{
  "n_head": 2,
  "n_kv_head": 2,
  "d_mlp": 512,
  "activation": "gelu",
  "qk_norm": false,
  "bias": "none",
  "weight_decay": 0.038,
  "warmup_steps": 200,
  "schedule": "wsd",
  "decay_shape": "linear",
  "seq_len": 1024,
  "dataset": "wikipedia_en"
}
Each number is 500 + 50 x the weight over its row's rms, rounded and kept within 0 to 999. Layers, rows and columns count from 0. Numbers have three digits each. The size before them is the row's rms in percent of the matrix's.

# layer 14 attention key, 128x128, rms 0.274, rows 77-98, columns 0-127
088:487454557520549448514533495552501473493506417563584439466425458529504453397443486517455538482594561580485462553475510433509553520511473439456582510596488560451520496512449455548485503511608561437406457461459425419440475478510536500515497462562473523474550487538617570549527506554500469527552501497467490422478567587555559509335537487507442585491458553504559564579466481426522512498507
084:544467489466458575497553475519484548540486569356436452582557448515531522511472489550520487512498564581438472473497549428493526468594449397538526452418521485471417496496520445544596507470498456504477598526456564460493572436492491466449505458451451433533563466541549444524493539572503570563453483491492500430506529454427471611492496470456577556548528384476508572382560483455517480596490
092:446504515571559439496550523458536490558322516375469436487523445454532488484518453562517471539424427580468482469407513450503485517545462503465461504459522450504572409587432445541502485494488527453461443420521512570510450543403531543549519477575444567521567514506537528532500383488545502409460598493551457525523481458501485473563510585611479485467492537533554557526412533441500488503482
093:498466549511475468557521317504468559557457538453521460580451447427494500495527505504509466510501451642441513468488526464502465507514575605483487445535568427451527484420464441546467464497482533468527461458444528531604491487493535571450561518522428527471522433560492583410458497470422404478465470510505504500424461430564428517564456414535525448399531476416473553419480512468532552487531
097:501502539522488581463506481446541420538445547530561386511542408534468496474652498566451471482567466399428464519468408488581473528492439436530523493520451534608527543386425454545402463493464533517520581451530495554552440471560530508476490537526593554562605478505583506527552469530505516494489529421538541532490486449565501521568544430579539483494517483541468481532474489500514430413541
089:468493487457489640519461562572482573546434496448403575567430529441442497477519521544505547573472445601554460462465586404452445468473543451529558468504459474526413528560431435511512527427518507515422513394428503439458509504437494449543443441582514604508512494441387443509467477510544477493469504569481495492417478391512581511561480529583457485493467488493565507459523503455472518494470
089:587505539485539498463546517452408505510513571501543478521535461469573392532501523506535536503440489469561464469507474538487514421508531498589505494489516523459574408486517442476479514567505563452449488515506420465523393455638549504498486553484509595481513528428488525349487462464459476450460452527508559589498469370523599491444478569406629503472471536488558579533406508499525520496450
088:582452470518598484526571459451405554459445516539582523457536499559501547456507396501558511562446568420522540486566557515410489514501506540480489431576498487527476377455478464484574389557540464564453439455472520493421565521456494530480576610525473593529410579452489505445484559427394440514534501471579511510546562511526543476532477521476467529554509577487488556470486429525510499478439
093:515416446447525455442528446469597450419461407537541550468551505432525581483439490456526496436445548507464428481402594514448620513412482430462503437475514438446570475527402548515500507554451446452487470531555545521555433456513483412506448443500475516533483477525513491504545520480496492541555555573534493493520522477470481571559470470571618423433433444570445527491502520528461565620514
101:471476561560468569494484563466530548439426464571458557518477516456502458469530518500416504534517486406535521538534528422567482549521406449457421467405542475541423452534534486526460581473562431483467538497496537528430536528509506513490524566580540553395465566451518466622511546540433546553520548543505549519491432576400487517389521514452466478373482509523531573583545463547471427460573
107:426539517479506592571564490530618449471517469596484409477481453531486473522514425514500433488539501517452422430495523442505540526406502434498477476477519507498520625408564474479515474453550546480505471573457490455514433605625523477516537487572513584564622510459455498519569488474521536494462594395470557449447469567545488516544504531469461555446456544552503539465546465489399473448444
083:432489517496486512547512506420550519514503473515496519391444548503401501412487533481484533380568554529552538433507501627509531515521405551505402529550522430517532532616494521470601562556562472485541445578529459505496475567494495530395490518553452406507498470555526563545447507470513540535535439467595612524478549544457509516560535431406478449510499581540522473507455469507519490582578
092:492575557521580479451470465653492479560586499473529517495399522443428522552414551574538494594521447538539440492415529502539489359593494613462553492505530531552537552439480499523516469472538533590510407513578474514478485548446477441511505509544549450491475523538517459544538471474521531619508557470521484471423474400554479521500547562518480456543564519467513519548463466507546387495547
097:501539507479525492470516490557472413570458514453540390528507507516485498631519519497515548509454490485489499565425572417590588518576429568453524513457445484518496509561617534477553548453469516477482492390559458447577590450514465494471481445482527427616509367528541509494512542441502409535510541508501481498553546473553570434463474500425446494563468402512459446508487524475425504446595
091:448486470511443471488548451463579504630504505551555463519538511562426512416513490422438455472452519481491500538485555553447534502487465398396586435475507478500374580511536503539527457519562413477485592558488610525496461507549512467513526491449509499493484449465448558509469485366553542478464445393532470406482559365467413525526520505542509592517542526511498498494495531492516405497442
091:558494504475414510561546468446445390480503513505501526518500467571471527436466604541514532592444520494538470472477499565427552428502577473523499541542438440532486430438401493524529559497537462449458508596463514476383423484455497638546470529496541524570570569538495544462531492468593436395478461485446438547451456426470450549464543508493402484452519536564555477506491600507473507579511
089:454489595490514504601573545445530448533506536405493475528418516481455569578423393598520533526526502487555469487493463500478531589471491406506478524521472470443448488493546455487467566473611644605545493535527511462577523463459506523470569580544534487506527587490562488526498457506581554604466585448408599493538565477534557509523494501498467421516513468480476514477475497510516465517388
091:561565513520545495546502530588484562506456428566454482469520567459505465459478517488615558434464545506568500524456502460419451533503473491527537493433504510492451601519525465546531613564598488375503527452532557520471514524403489546455471551515379493502442469454449537429443518395490561475579515534565437509455466556421542479475491499451418600548504485462508465469532452610550507578543
083:430511421451463437451527619534522428586430481451412495493516473558481469456563497535495472460459507493521489495521526427453567447530533488491554587561497443571423498533534450428462463558384524538503518548558487571405498428518449455508487405516435555685566496498492536482548463551499505438462494523549464440568457523496581488552490439466479523448469483453438496477565582524519437541534
086:527495459505413466403519607528472494645498434528552490556501465460521512536514489413459529428490543441493581525497546514444522471475484388576552510429479529555422490526463503467548438531440580590522532511496519509530414445584510494498596582481439519358536516550444574514451506508493402524543494417510526509459445483444500524553521493551534473482634515451524483543491424473535537474543
090:481486588477566539390582478673454465535487566491490457492461425492513454447538512541528473442568537415502431530557433495530511558500483532490475561482437426464517411507527429436536515492379437576533501567502446480533495477520489554537430445476527460436511452506476602603486479434517574515503477516549495595577535468537479515526525448484526455437485496415427441424530487496511577446469
092:516477467554499553468556512424485432518562531479410480423531476488503556498442454377441483639509534486427469498510481401421555531390556467477467497503524457558539588521506569495383623517481458534526504468554466483551462469483516493481475524550469412492497376409495326477456495448457445491579533505497437486450461527505511566459457469476480538517431474466502488513543468467458526481490